{
  "n_kv_head": 2,
  "d_mlp": 512,
  "vocab_size": 8192,
  "activation": "relu",
  "norm": "layernorm",
  "norm_place": "pre",
  "bias": "none",
  "init": "normal",
  "init_std_down": 0.00451,
  "optimizer": "muon_variant",
  "lr_head": 0.011,
  "decay_fraction": 1.0,
  "decay_shape": "linear",
  "seq_len": 256,
  "train_tokens": 130100000
}
Each number is 128 + 24 x the weight over its row's rms, rounded and kept within 0 to 255. Layers, rows and columns count from 0. The size above them is the row's rms in percent of the matrix's.

# layer 2 attention value, 128x128, rms 0.0728, rows 45-63, columns 0-127
size [108 103 104  95 106  98 102  99 101 102 104  95 107 105 105 101 107 102  98]
[[112  96 127 158 143 191 145 134 125 133 154 118  89 152 113 128 114  95 164 144 140 152 140 148  99 121 135 103 126 128 142  96 120  90 114 111 122  95 141 103 134 142 149 132  97 149 147 122 142 179 128 118 145 109 126 138 114 119 129  92 145 127 151 118 160 116  97  86  97 191  87 114 109 114 139 141 108  67 158 119 163 125 111 153 110 129 131 119 121 122 149  97 151 173 181 116 113 119  87 134 186 107 118  90 139 119 172 131  91 129 137 124 154 148 112 151 122 151 115 154 117 123 119 114 179 157 121 144]
 [167 136 104 153 106 114 144 115 122 133  96 134 105 165 114 145  91 143 151 117 167 140 102  98 117 148 136 108 147 132 108 108 102 116 124 157 132 143 135 117 130 163 101 139 130 147 129 133 138 118  89 113 158 117 115 145 178 121  86 139 131 109 133  78 136 124 111 123 111  83 103 161 100 196 123 190 136 139 165 121 104  85 120  74 128 128 131 117 106 129 115 142 126 147 160 123 138 125 188 167 154 123 104 115 147 139 107 133 161 141 146 114  70 144 132 166  84 151  98 127 119 101 148 144 148 149 134 124]
 [104 129 120 109 141 148 111 139 116 160 141 126  84  97 157 134 170 160 135 140  93 127  81 151 103 120 124 108 105 144  82 120 114 131 176 144 136 144  94 156 153  93 158 139  90 170 115 105 138 130 147 155 142 143 119 145 146 114  89 152 167 128 134 152 130 184 103 143 128 132 149 141 121 121 104 129 143 102 134 132  74 119  92 164 155 118 125 142 111 121 114 118 136  98  77 132 114 110 103 106 125 111 127 141 125 108  96 135 136 156 145 170 111 166  96 110 101 141  81 130 170 127 135 191 121 114 159 147]
 [135 168 107 157 162 170 110 131 143  91 126  88 151 124 127 100 151  89 125 154 125 145  98 141 118 154 130 116  99 163 124 123 134 152 129 153 129  74 118 127 102 123 148 162 127 147 132  99 135 127 141  84 165  94 129 127 107 131  99 148 156 100 124 176 169 140 144 134 121 151 108 137 115 141 134 126 113 109 139 139 113 135 105 139  71 116 101  75  93  97 107 142 147 146 154 129 155 151 102 144 145 136 144 109 139  89 192 173 124  83 142 129 125 137 128 120 122 180 140 153 128 159 106  75 146 134 128 121]
 [134 170 165 142 114 115 110 155 163 128 119 102 134 116 125 127 142 104 108 127 182 159 133  71 115 113 143  96 153 138 153 128 108 170 164 130 123 135 118  77 130 131 154 147 145 157 120  95 137 161  95 110  89 153 109 120 137 176 137 136  92 100 133 115 121 150 139 163 128 142 122 150 172  82 158 109 107 107 106 170 138  95 143 152 110 115 116 133 117 145 146  85  93 142 141 115 115 123 124 136 109 133 178 103 105 113 125  95 126  91 142 132  97 124 194 146 156 122 107  73 131 139 137 123 141 143 112 137]
 [ 86 140 123 114 129 139 118 165 129 108 154 157 133 120 103 102 127  97 173 183 131 174 130 128 122 109 109  74 113 131 140 129 164 111 128 170 130 122 117 118  89 138 129  98 122 108 127 121 140 140 113 107 100 101 155 131 102 151 124 139 154 122 135 121 112 142 159 160 186 141 122 138 141 113 135 102 138 102 113 175 121 145 128  94 174 163 138 113 132  99 170 166 149 101 117 157  89 114  97 133 117 157 131 109 144  85 152 117 120 162 155 109 149 143  88 117 147 129  90 125 127 149 170  99 146  93 163 167]
 [ 62 132 103 120 117 114 192 157 111 121 126  90 143 138 148 107 123 107 132 101 150 144 117 137 121 142 121 164 141 157 117 145 136 117  93 151 151 130 127 106 154 135 144 152  73 111 137 142 138 153 157 130  88 145 188 169 128 143 138 144 135 155 147 126 148 176 128  78 113 150 107  99 114 137 134 154 141 115 174 116 153 133 102 168 144 125 135  87 126 113  84 132 128 135 166 121 134 114 137 117  86 180 100 136 112 152 112 118 122 134 105 154 144 106 136 122  75  96 125 147 101 110 159 156 111 128 146 104]
 [137 155 112  88 126 170 141 111 110 128 120 121 145 142 144 124 141 142 124 112 139 139 156 125 142 129 127 131 156 167 101 104 135 104 144  91 134 123 107 133 135 127 130 129 137 123 149 116 105 105  98 150 118 107 152 139 141 143 119 158 110 124 157 121 132 106  96  89 124 138 137 148 130 158 180 126  77 134 144 116 107 147  95 126 123 186 170 114 146 187 116 116 142 102 136 140 149 111 101 152 118 184 132  69 116 175 166 127 140 118 139 146  79 120  79 127 169  65 158 136 140 140  97 110 181 136 147 140]
 [134 146  94  96 123 194  78 145 140 147 137 133 160 152 141 152 124 112 135 126 128 171 153 140 151 119 137 148 108 109 102 183 124 176  91 121 130 116  81 136 136 163 111 153 122 118 151 130 130 135  97 126 133  98 130 125 131  94 105  92 159  49 181 139 117 120 112 167 136 128 118 110 135 133 122 150 135 143  86 107 128 124 133 128 138 105 148 113 145 125 121 148  96 110  98 137 140 131 110 168 146  88 159 102 130 136 116 117 135 111 119 136 176 140 148 108  84 130 114 124 170 162 165 164 112 138 109 123]
 [ 91 105  87 141 139 109 128 130 143 115 108 110 137 125 119 132 118 140 130 102 166 108 151 136  93 117 146 116 125 133 129 159 101 132 131 100 120 113 103 139 116 114 155 139 124 135 115 123  66 105 111 113 141 170 162  83 163 138 106 115 100 151 169 186 125 116 142 113  85  87 184 123 142 113 126  91 144 136 132  95 136 142 149 119 107 108 102 156 133 108 154 117 132 148 183  80 143 111 148 128 123 168 123 134 154 188 157 121 144 159 150  94 183 107 115 133 123 115  79 122 149 163 123 123 142 105 123 118]
 [145 100 132 103 105 144 148 156 114 116  66 154 106 111 140 122 115 141 138 112  94 117 125 137 124 147 132 162 104 117 135 115 151  54 154 121 150 121 124 147 144 109 124 135 124 137 139 127 116 144 125 145 101 134 152 100 125 149 103 126 173 110 135 141 166 152 151 102 156 127 153 167 146 105 125 128 199 119 142  83 113 129 158 129 118 117 140 130 157 108 120 147 163 119 102 119 142  82 113  90 191  79 118 133 131 115  90 146 107  77 144 162 113 130  87 171 128 104 158 131 136  98 130  95 139 110 154 127]
 [157 155 142 121 151 135 130 106 143 101 125 137 101 118  66 127 123 128 127 138 160 144 133 109 119  57 112 158 122 106 144 132 115 133 100  78 140 131 163 144 133 139 108 144  96 118 148 108 131 139 139 164  97 164 146  89 123 154 125 125 140 164 133  90 123 170 124 104 127 151 129  95 127 127 120 128 137 108 106 113 115 167 151 182  91 152 180 163 115 144 137 142 140 154 144 114 149 113 163 125 168 148 106 118 140 100 122  75  95 155 155 151 133 105 114 131 117 116 113 131 131 136  64 111 121 133  71 149]
 [179 155 115 155 114 141 131 109 116 114 165 106 154 145 145 107 153 117 109 120 163 119 153 125 105 120 115  81 141 134 124 151 152 144  92 122 115 149 135 153 110 152 121 116 124 148 115 131 129 146 112 151 120 144 127 154 122 102 108 139  98 136 110 131 104 136 110 145  70 165  99 106 127 153  81 158 110 109 145 157  89 151 102 144 145 116 124 121 147  94 167  99 121 119 113 137 107 152 113 108 165 135 110  61 156 165 146  83 106 127 183 101 114 123 112 149  98 190 149 136 134 105 138 185 151 124 119 132]
 [114 137 123 120  90 111 113 127  94 120  96 143 122 121 130 143 104  97 111 148 130 162 129 172 153 133 132 103  81 100 199 150 116 137 124 125 143 152 145  88  96 126 100 145 146 104 131 127  99 161 113 167 135 115 133 142 117 163 143 130  85 123 100 111  96 140 134 115 135 116 126 151 161 160 128 150 124 149 111 128 161 101 155 137 147 104 131 128  89 157 124 150 140 155 143 121 114  99 140 123 100 120 189 112 142 157 165  92 122  65 123 151 133  81 119 143 167 124 125 198 142 138 102 100 112 140 111 127]
 [130 163  81 106 131 126 111 106  97 154 157 115 144 103 115 134 110 168 150 156 134  86 126 141 143  67 143 129  93 107 161 129 158 172 114 103 126 124 127  99 155 115 133 166 122 114 116 157 159 131 134 120 141 160 110 126 147 133 124 138 132  92 103 118 117  89 134 140 124 112 109 157 147 126 139 134 155  96 169 109 176  90 130 138 144  96 103 126 142 100 124  93 182 147 143 135  93 119 146  91 100  97  86 117 138 136 118 142  99 160 119 107 110 120 125 145 152 194 115 124 116 147 127 177  98 125 116  91]
 [159  93 121 141 162 129  98 127 156 146 155 139  91 103  95 134 190 121 153 130 128 140 136 142 155 170 124 122 134  99 123 130 157 105 128  97 102 112 180 107 115 124 158 120 130 125 121  83 136 112 149 136 204  64 139 141 132 119 109 133 100 123 137 165 146 127 120 157 132 167 128 143 153 139 103 135 124 102 144 160 160 166 133 108 139 108 115 131  89 137 140 124 128 100 115 112 107 155 153  73 113 104 143 143 123 141 159 135 115 133 146  82 163 135 107  89 167 127 135 101 106 134 111 162 147  91 114 130]
 [108 105 124 148 126 174 124 127 109 179 147 143 103 156  94 127 126 167 117 114  85 153 104  85 150 136 136 165 125 138 125 136 131 144 166 114 126 150 129  88 115 115 160 145 175 111 145 114 116 142 133 104 120 102 124 122 116 129 129 135 153 171 103 144 134 143  84 174 134 132 143 158 155 141  98 140 113 115 133  97  92  70 131  78 144  95 111 118  89  94 159 158 114 132 111 125 151  91 132  90 145  74 146 115 107 122 133 136  99 130 122 156 117 195  99 150 111  98 119 140 123 113 100 103 135 119 141 141]
 [139 117 163 155 119 137 133 140 114  87 149 137 113 108 138 143 127 121 100 132 134 168 120 176 141 152 136 140 152 147 111  88 153 157 109 140 128 149 170 126 155 150 129 134 123 147 142 144  90 141  99 145  54  97 144  98 130 101 147 113 117 124 144 168 143 130 104 126  96 138 151 159 121 129 109 144 149  79 128 152 155 119 126 150 111 117 135  99 163 131 123 134 150 120  97  89  77  89 126 150 147 187 133 108  97 132 110 159  84 151 146 107 126 156 109 117 125 192 117 153 129 120 116 101  89 150 160 150]
 [132 158 110 125 183  95 117 147 133 126 157 103 123 139 103 167 151 139 109 125 134  96 147 106 154 143  98 160 165 149 124 133 149 131 156 157 137 132 126 103 119 115 135  82 145 143 130 152 118 116 128  94 155 139  79 145 154 119 136 104  83 109 136 119 124 114 109 176  91 137 143 143  97  87 120  94 151 128 113 154 117 125 108 106  96 177 192 122 136 189 157  94 149 110  81  89 142 120 121 152 126 102 112 147 118 108 157 141 150  96 169 110 119 119 125 127 143 122 112 144 136 133 126 136 127 141 172  81]]
# layer 2 attention output (transposed), 128x128, rms 0.177, rows 45-63, columns 0-127
size [100  98 103  95 101  93  97  90  92  97  98  97 103  98 102  94 108 103  92]
[[153 116 139 126 117 108 116  85  93 139 101 107  99 131 104 139 144 132 125 127 111  88 135 127 121 103 142 115 151 158 160 167 134 130 100 155 159 159 159 176  92 117 130 139 129 153 126 129 108  82 135 168  94 139 119  82 149  98 126 123 150 127 121 163 134 127 112 158 134  74 111 153 116  90 154  99 136 132 122 150 133 124 170 117 152 166 113 116 126 154 161 152 104 105 126 152 136 121 113 115  85 136 146 163  82 143  98 127 171 133 155  96 163 133 136 155 149 115 141 103 106 136 155 143  71 117  74 142]
 [107 104 135 128 116 135 127 119 135 123 141  90 146  61  85 115 137 110 134 178 108 134 128 145 130 141  54 114  83 102 170 135  96 121 169  98 157 125 124 134 114 126 145 110 146 183 153  70 106 117 165 121 132  88 116 150 128 118 114 155 183 125 150 165 123  79 121 148 134 123 162 125 138 149 126 134 152 131 120 149 135 123 144 145 160 122 140 139  88  97 150 137 134 136 121 128 131 134  83 102 170 170 171 120 115 147 148 115 121 108 137 140 156 122 129 132 134 130 130  91  96 148 150 123 115 111  95 137]
 [136 102 142 187 125 116 116 132 158 134 141 117  82 133 130 112 124 100 137 155 143 110 132  95 150 179 141 135 109 139 136 117  89 143  81 127 119 123 175 122 129 180  82 115 127 100 134 119 145  82 128 103 127 152 107  99 133 153 158 128 125 147 181 132 135 129 128 119 130 164 143 152 138 201 144 123 141 165 132 107 131 116 152  99 133  98 135 145 115 150 103 122 141 125 150 160 125 128 156 150 119 126 124 131 115 114 129  87 109  69 116  94 126  84 183  94 120 141 128 110 106 104 117  98 175 121 113 106]
 [138  93 152 152  96 127 149 100 120 141 111 145  87  99 149 150 113 147 131  77  98 117 129  91 143 118 125 102 129 132 144 124 138 162 132 147 176 142 112 116 161 122 122 118  94 120 155 126 111 142 131  90  90 137 123 149 150 134 154 137 121 181 125 110  94 129 120 108 143 129 164 113 106 165 145 160 161 138 117 113 152 121 115 115 192 196 109 147 127 129 156 132 126 146 113 106  95 108 118 140  88  97 115 151  74 163 118  79 126 153 126 138 167 120 117 158 121 128 118 146  93  91 126 169 122 117  98 155]
 [160 154 115 124  97 109 118 130  89 122  96 150 149 163 166 130 130 137  99 102 148 109 150 203 138 136  97 143 131 138 119 170 141 116 143 166 147 138 136 137 132 175 105 117 147 112 103 149  88 135  98 136  96 105 143 116 117 100 144 124 117 148 125 135 142 115  99 121 118 145 133 160  79 165 162  96 169  84 126  82 138 134 137 139 113 127 118 135 129 145  73 136 156 105 127 124  97 143 102 152 151 130  91 135 159 126 116 128 136 164 121 177 146 125  79 136  96 127 121  75 122 133 127 140 145 117  77 129]
 [102 124 174 154 123 137 120 155 106 132 120 100 115 140 140 134 123 148  87  98 135  59 134  95  88 126 148 172 135 146 163 137 114 132 113 115 137 165 102 107 107 137 134 201 162 119 101 118 122 116 117 141 124 173 132 153 173 141 117 119 123 154 145 146 160 108 141 120 115 115 136 137 126 115 101 157 153 137 108  93 132  96 140 142 122 149 114 133  96 147 135 138 119 132 148 163 116 129 174 140 108 135 142 130  94 112 117 150 113  74 116 167 130 108 132 153 166  81 101 152 133 100  92 152 130 119  97  66]
 [133 133 140 148 138  83 140 125 158 165 136 129 130 141 138 147 119 140 107 142 125 107 155 110 169  99 108 120 109 115 130 134 119 146 194 174 118 134 118 111 124 120 126 128 108  80 117 143 116 107  97  92 140 130  86  80 111 131 121 135 102 100 122 141  87 138 113 182 139 126 118 148 182 116 124 142  95  89  77 137 145  98 119 134 163 125 113 113 147 120 155 142 127  65 143 161 172 165 139 157 137 126 173 134 133 114 115 135  93 136 158 143  89 146 141 165 145 153  95 101 151 131 134 114  90 136 103 146]
 [122 121 121 134 146  99 152 124  84 125 143 176 114 127 121 197 113  79 133 169 105 136 135 137 143 133 160 111  94 107 100 119  75 150 140 156  95 134 112 124 150 137 144 133 156 147 137 132 100 141 135 142 107 116 124 114 136 133 130 169 139 125 153 170 138 133 137 204 140 131 110 148 106 126 117 136 146  70  88 136 119  78 116 134 150 113 102 156 104 106 144 149 123 178 101 125 104 104 158 111 124  82 146 137 103 142 121  98 169 162  93 114 150 131 137  90 120 129 114 152 165 110 111 116 103 134 141 128]
 [142  98 121 149 127 109 188  95 160  89 123 137 132  56 124 103 161 116 129 109 124 107 183 170 145 173 177 142 131  98 160 105 139 124 163 105 158 152 167 110 146 102 115 113 163  92 121 135 110  95 159 147 101 131 132 108 139 147 101 147 112 146 113 132 124  97 110 117 119 136 147 110 112 139 116 134 133 115 141 103 129 177 130 134 144 163 116 126 129 106 100 114 139 108 132  95 136 149 129 133 103 129  74 163 135 157 135 112 127 121 117 121 145 148 130 128 163 130 131 108 149  95  92  91 125 138 173  78]
 [133 116 112  84 126 152 120 116 180 142 145 125 116 136 116 112 152  99 117 100  61 148 102 151 131 174 137 106 171 139 147  72  89 131 146 160 123 153 131 118 106 120 151 162 117 101  82 104 127 182 107 134 112 118  98 145 130 116 114 172 143  96  80 120 109 157  94 136 120 174 125 128 154 116 139 112 149 110 131 145 157 108 106 117 173 137 141 116 143 152 121  89 190  86 110 150 129 153  96 151 116 141 127 137 129  97 115 154 116 142 118 123 137 136 119 121 163 130 139 157 131 104 162 129 118 119 104 142]
 [148 143 110 125 144 166 123 102 123 153 197 152 137 130 134 143 147 123 111 167 113 139 154 113 104 129 108 119 141 129 106  63 105 117  61 126 131 127 157 134  90 136 120 102  91 139 154 142 114  96 129 141 182 154 102 168 151 125 152 131 141 125  93 115 124 125 112 163 142 128 134 112 123 159 117 142 102 145 107 156 120 120 110 130 117 119 144 138 132 120 123 103  86 112 112 162 125 182 162 108 114 140  87 158 122 126 173 137 138 105 125  86 112 127 135  65  97 171  94 131 102 168 136 152 142 139 123 128]
 [128 148  93 168 149 108 105 132 162 173 113 156 127 144 132 143 148 183 130 132 137 131 101 110 125 161 118 112 123 160 162 136 127 139 121 136 116 100 140 130  80 109 119 135 119 152 100 120 161 112 188 180 122 114 107 127  73 121  89 131 136 118 125 152 142 121  96 120 130 123  72 136 133 101 151 114 147 138 158 112 120  94 136 112 173 106  93 100 150 108 153 119 128 102 162 126 135 120 131  90 125 102 151 133 116 148 130 128 136 169  69  53 136 124 105 136 135 129 119 125 159 182 123 146 128 114 138 139]
 [129  85 131 121 165 107 149 139 113 138  93  93 130 144 129 147 131 134 119 145 119 137 140 166 150 144 140 150 133 140 135 136 111 110 122 108 134  95 113 100 189  85 167 109 160 129 134 109 101  93 142 127 112 114  88  55 145 116 132 133 156  94 125 161 166 156 106  88 195 114 152 154 150 126 134  96 151 158 122  90 138 151 166 159 133 119 102 117 130 130 104 108 121 144 145  94 160  78 159 138 137 151 146 144  86 152 138 114 126 131 123 123 129  95 103 169 147 105 122  95 110 160 129 107 124 126 124 117]
 [155 150 121 140 116 126 163 127 110 115 123 147  80 121 163  90 135 117  98  89 137 128 127  84 135 135 102 154 130 175 130  94 152  83 117 127 110  97  91 130 134 123 155  83  83 155 120 124  87 106  91 208 163 106 127 121  99  90 132 145 109 124 120 113 133 138 136 160 108 141 111 115 102 131 155 150 157 116 119 119 120 134  91 175 120 128 146 145 126 114 149 119 140 160 117 113 141 137 123 125 142 154 110  91 136 123 101 161 166 148 134 117 125 149  64 137 130 134 169 152 138 145 156 158 139 158 161 113]
 [135 109 146 120 168 114 108 109 152 121 128 133 165  84 153  70 159 106 146  61  94 118  73 108 112 129 121 141 144 122 118 145 143 117 164 118 107 155 157 125 148 105 136 107 110 100 176  92 136 124 104 157 130 124 120 147  85 107 138 131 139 109 116 186 122 124 138 129 148 146 126 116 102 138  66 144 125 155  93 134 127 167 170 128 137 157 128 132 136 161  94 134 101 114 151 108 127 136 126 115 120 141 109 159 165 142 139 162 116 126 151 160 119 101 153 142 101 120 160  81 112 145 164  90 144 143 118 124]
 [109 155 150 156  96 143  97 130 157  87 137  90 126 152 141  95  63 151 141 115 151 131 135 114 124 121 174 107 123 107 134 107 110 118 115 124 151 123 129 179 106 116 109 156 126 143 104 135 132 160 119 152 101 119 121 115 146 154 175 123 127 109 116 122 194 135 125 111 129  66 126  85 139 111 109 105 148 171 157 134 137 156 107 110 134 119 168 139 139 160  84 134 145 117 138 132 139  73 119 151 112 142 109 151 112 139 114 101 166 166  89 126 160 123 130 176 110  91 157 149 124  90 115 128 113 133 134 123]
 [129 119 131 125 127  84 200 103 121 108 106 154 135 101 154 104  80 107 154 157 163 107 166 121 128 103 134 126 122 132 144 137 124 111 101  84 143 121 131 163 111 106 124 142 131 155 134 156 126 141 134  73 163 139 113 143 156 160 114  86  88 173 132 115 130 149 115 101 105 131  81 123 112 100 112 136 157 103 142 136 152 135 124 145 124 128 163 148 166 147 105 113  97 144 127 144 114 187 115 125 107 165 137 160 107 132 153 151 184 131 115 105 129 101  94  93 137 141 149 122 106 155 118 130 136 131  78 108]
 [151 131 122 113 114 136 134 111 101 139  99 150 142 136 106 139 167  98 171 103 128  84 163  98 123 131 157 140 139 134 115 159 113 152 123 166 150 116  77 143  76  96 122 118 137 153 135 144 144  89 145 116 152 125 146 116 139 127 105 147 128 146 104 110 148 113 126 129 117 152 131 175 114 130 157 114  98 143 168 131 119 136 119 107 108 182  98 184 116 153  94 125 145 132  96 122 137 144 182 146 124 128 143  75 123 133 138 106 145 101 157  75 100  65 117 156 155 144 139 162 101 132 123 128 112  92  97 119]
 [116 120 135 110  99 153 146 153 109 118  83 147 148 123 138 123 121 120 152 179 138 123  97 127 101 115 155 121 134 142 101 145  70 152 117 132 154 173 140 157 150 155  85 128 122 120 104 144  92 160 133 100  74 106 152 149 119 109 123 120 178 147 136  88 163 123 156 114 131 142 163 150  95 151 130 103 130 128 149 127 109 173 139 119  99 106 118 155  96 113 111 164  99 166 115 149 169 166  98 132 119 116 116 106 158 108 112 145 116 136 107  84 118 120 168 163 151 118 125 136 102 119 155  98 132  77 121 128]]
# layer 2 attention query, 128x128, rms 0.0939, rows 64-71, columns 0-127
size [ 68  88  94  79  88  89 103  92]
[[123 129 151 143  95 101 118 152 145 149 151 136 130 121 174 198 130 144 138 162 127 142 147 136 165 123 164 139 131 151 105 109 141 134 120 147 135 117 137 159 153 115 116  88 186 102 107 136 142 144  98 116  89 111 144 102 110  95 109 113 134 169  95 122 110 113 150 141 114 110 142 101  79 107 109 138 154 132 152 136 134 121 148 125 151 108 151 169 148 156 128 105 113 129 117 114 156 166 116 107 162  96 127 106 130  94 145 120 155  92 117  79 159 150 120 104 103  95  65 131 108 152 120 144 106 164  99 165]
 [140 148 129 152 108 151 116 111 126 140 127 153  76 151 126 178 116 149 106 157 143 145  92 124 206 106 106 160 113 136 126 118 153 132 104 145 122 128 131 129 149 139 114  92 125 177 140 135 150 136  80 147  96 128 162 121 137  81 130 157 136 105 158  78 147  86 133 144 124 115 155 128 121 123 124 129 164 112 127 116 155  95  90 145 135 127 123 163 143 119 144 136 164 118 118 101 157 120 134  98 120  76 113 148 107  97 139  76 128 131 158 137 184 130 161  98  99  96 114 140 101 175 121 107 127 140 131 135]
 [ 80 102 141 158 117  79 135 118 117 154 141 175 164 104 166  86  90 191  89 154 201 123 156 148 179 137 134 117 141 140 128 120 134 140 116 152 159 101 133 144 102 102 142 151 140 143 100 118 101 131 127 144 138 111 117 110 134 109 174 150 150 135  93 128 122 147 128 136 143 125 144 148 134 154  86 117 143 129 105 117 115 146 118 149  97 112 121 142 159 126 147  91 120 104 159 147 175 137 112 113 122 142  89 111 148 112 130 111 127  86 130  98 130 119  80 116 130 100 140 132 132 132 146 113 109 101  72 126]
 [150 140  90 132  98 173 144 140 157 154 149 130 108 125 109 143 105 115 137 134 123 121 124 135 127  86  93 145 136 137 135 126 116 119 150  63 139 136 120 109 129 143 101  71 103 162 132 144 135 159 109 108 134 104 127 144 108  87  62 150 129 117 156 133 127 130 140 150 153  96 127  96 105 139 170 202  99 129 134 154 131 120 133 129 157 129 116  99 101 142 141 157 154  83 123  96 153 141 154 109 135 142 131 131 103 138 129 164 138 150 143 150 150 106 161 120  74 134 135 182 150 152 130  95  96 125 162 152]
 [134 132 107 106 107 155 138 121 164  91  96 117  96 153 133 115  98 126  91 120 143 145 126 133 132 143 130 141 121 105 135  77  85 139 142  98 120 106 153 123  91 124 125 163 127 129  99 143 138 165 145 145 157 153 100 162 151 159 119 138 115 144 115  99 146 168 111 135 109 148 108  68 136 131 117 160 135 142 154 176 181 134 118 144 123 126 135 126  74 100 134  95 135 164 107 124 151  97 146 140 134 150 107 121 124 151  89 147 137 126 154 119 181  94 147 148 141 139 112 124 171  96 115 159 191 130 138  84]
 [117 114 121 120  93 144 118 154 153 150 157 137 152 157 123 113 102 129 139 145 143 113  85 122 134 159  86 141 171 141  92 150 120 137 104 165 104 119  93  83 150 139 118 101 138 112 147 132 155 170 100 174 113 125 172 149 130 104 107 140 144  74 117 145  77 140 157 112 125 104 162 134 106 204 143 178 111 129 143 134 159 112 115  91 113 121  85 128 127 127 127 126 142 101 141 140 150  99 161 120 127 131 107  80 112 133  99 138 119 138 116 149 156 134 153 148  87 132 152  99 138  89 137 117 138 137 137 157]
 [116 145 111 125 105 163 106 159 124 138 103 168  78 109  92 152 121 152  90 127 118 108 146 143 140 130 125 139 123  80 131 139 165 157 181 105 133 121 132 114 149 173 140 115 146 175 147 130 128 142 124 118  90 117 183 130 130  97 128 111 133 109 122 153 149 118 142 153 158  82 135 115 134  98 129 158  89 120 128 160 102 101 149 127 100 129 131 123 144 124  95 140 158 161 166 111 171 163 160 136  96 121  89 137 117 124  79 126 118 114 121  92 136 108 137 123 103 136  84 140  84 186 141 147 121 135 120 154]
 [160 100 126 131 137 107 112 110 149 184 131 128  93 106 144 131 136 106 144 124 117 158 104 121 121 114 116 127 142 159 110 130 115 160 139 148 143 162  48 114 134 174 127 114 123 122 113 117 128  96 120  95 129 100 140  96 127  72 104 119 145 126 106 131 120 114 154 131 146 153 153  83 115 100 138 111 121 108 155 138 104 135 109 155  92 142  65 129 133 144 102 169 167 122 122 143 144 158 152 132 137 136 139 123  44 128 165 142 142 129 139 110 124 131 151 102 117 153 150 126  97 130 128  97 132  91  67 144]]
# layer 2 attention key, 128x128, rms 0.0946, rows 64-71, columns 0-127
size [113  82 103  89  92  98  94 107]
[[125 136 114 164  93  77 143 110 149 144 170 147 132 175 148 141 109  94 130 124 129 142 113 113 153  96 191 130 151 109 143 124 137 120 114 145 123 113 100 138 143 166 155  98 167 108 151 138 132 162 107 133 153 164 163 141  92 138 110 136  97 135 128 134 139 119 141 128 109 148 167 153 138 112 130 147 152 138 128 112 147 121  81  93  96 121 127 126 127 124 163 120 163 112  98 110 187 103  94 123  89  98 157 116 112 107  89 104 107 126  89 144 159  94 146 118 109 137  82 104  88 114 124 129 135 169 129 155]
 [110 126 159 117  74 135  98 164 110 166  96 138 161 115 113 120 109 138 173 110 121 142 127 139 130 117 153 146 121 110 100 133  97 139  89 136 110  70 122 131 155  74 132 108 129 114  95 123 159 164 156 186 119 139 110 153 114 132 119 151 138 139  88 178 133 167 114 119  95 124  96 131 136 104 133  95 143 127 111 150 123 163 119  97 165 148  75 111 112 125 164 138 109 127 117 108 110 142 140 120 130 148 154 133 108 111 121 152 150 143  84 154 144 115  86 104 192 154  96 126 140 130 108 154 113 138 116 124]
 [ 83 110 140  79 114 111 118 142 165 116 147 103 111 173 135 120 143  95 108 124  95 116 102 136 141 147 121 149 123 115 130 129 154 175 120 116 117 143 140 101  55 110 132 158 125 151 162 151 172 142 106 118 145 166 142 110 173 133 135 110 128 104 154 145  82 143  97 130 126 126 109  85 121 148 180 138  91 111 141 116 111 119 122 138 142 105 116 117 100  84 156 152  82 178 123 119 132 122 120 139 163 130 118 152 146 133 166  98 152 162 152 148 129 134 170 140 107 127 151 144 129 102 147 163 158 105 114 149]
 [142 106 151 124 139 159 146 146  92 104  94 106 120 104 147  99 114  56 104 111 165 112 132 113 163 160 121 144 152 140 121 120 163  84 137 159 143 150 117 134  91 119 152 148 143  96  97 126 123  99 123 123 167 100 141  97 175 141 115 122 130 125 127 130 137 160 129 140 164 144 117 187 110 130 117  98  85 123 107 164  87 153 109 112 127 125 128 138 151 146 133 151  81 143 112 116 112 160 156 154 117 121 103 110 104 101 130 123 127 142 106 160 149 163  90 107 154 172 133 130 139 160  89 112 105  98 122  96]
 [135 125 105 119 123 118 114 148  79 114  97 120 159 135  98 138 106 121  86 137 144 148 173 128 144 127 135 126 135 144 106 145 166 105 139 161 163 143 109 139 158 153 133 119 132 137 119 115 119 137 179 149  96 124 130 115 100  99  92 132 129 137 101 143 169 141 106 121 139 126 105 106 122 145 122 158  85 159 133  94 168  88 116 122 143 180 124  71  85 123 163 102 155 131 197 124 119 145 119  95 119 103  95 131 116 196 118 133  97 130 155 106  89 110 121 115 135 153 109 132 157 111 132 127  98 148 135  96]
 [136  74 135 137 151 112 133 150 121 128 138 140 125 105 122 162 158 104 105 139 124 128 131 169 161 158 126  96 133 185 153 104 143 108 188 133 134  90 186 102 132 164 136 118 118 101 167 127 146 119  96 137 116 148 161 178 142 103  97 178 121 139 136  97 160 100 144 137 156 159 111  84 128  92  91 115 114 114 118 171  98 132 135 125 129 122 162  94 141 157 115 138 127 115 123  82 144 146 105 124  84 140  99 153 142 126 103 109 112  87 144  97 156 135 130 128 118 129 144 110 168 138 115 110 112 141 134 121]
 [128  98 124 130 127 163  94 131 109 147 128 136 164 145 110 110 157 142 122 111  95 111 109 128  92 137 131 117 128 118 127 166 195 131 123 143 137 124 105 105 109 143 192 162  79 138  97 124  71 128 126 107 129 151 140 107  94 117 163 108 121 112 146 156 139 115 155 141 153 132 115 141 178 109 160 118 146 128 114 155 129  87 106 140 109 129 143 105 174 137 128 107  74  90 128 180 144 154 132  99 126 144 125  98 102 122 139 116 137 168 156 140 136 123 108  86 143 122 150 111 129 113 121  90 119 174 121 180]
 [120 104 135 131 124 137 128 128 145 152  62 150  66 100 169 132 128 107 131 134  81 104 150 119 203 149 162 144 130 164 101 128 101 157 141 139 125 117 104 130 151 111 140  94 149 116  99 149 113  79 104 148 103 135 150 121  95  90 129 103 117 111 106 130 114 121 137 108 126 108 131 156 135 130  92 110 127 134 182 129  74 161 138 153 149 146 190 135 134 152 126 164 148 121 130 174  97 132 157 140 114 130 127 131 122 125 131  86 150  88 145 121 129 131  95 129 166 132 143 132 132 141 107 133  97  98 127 122]]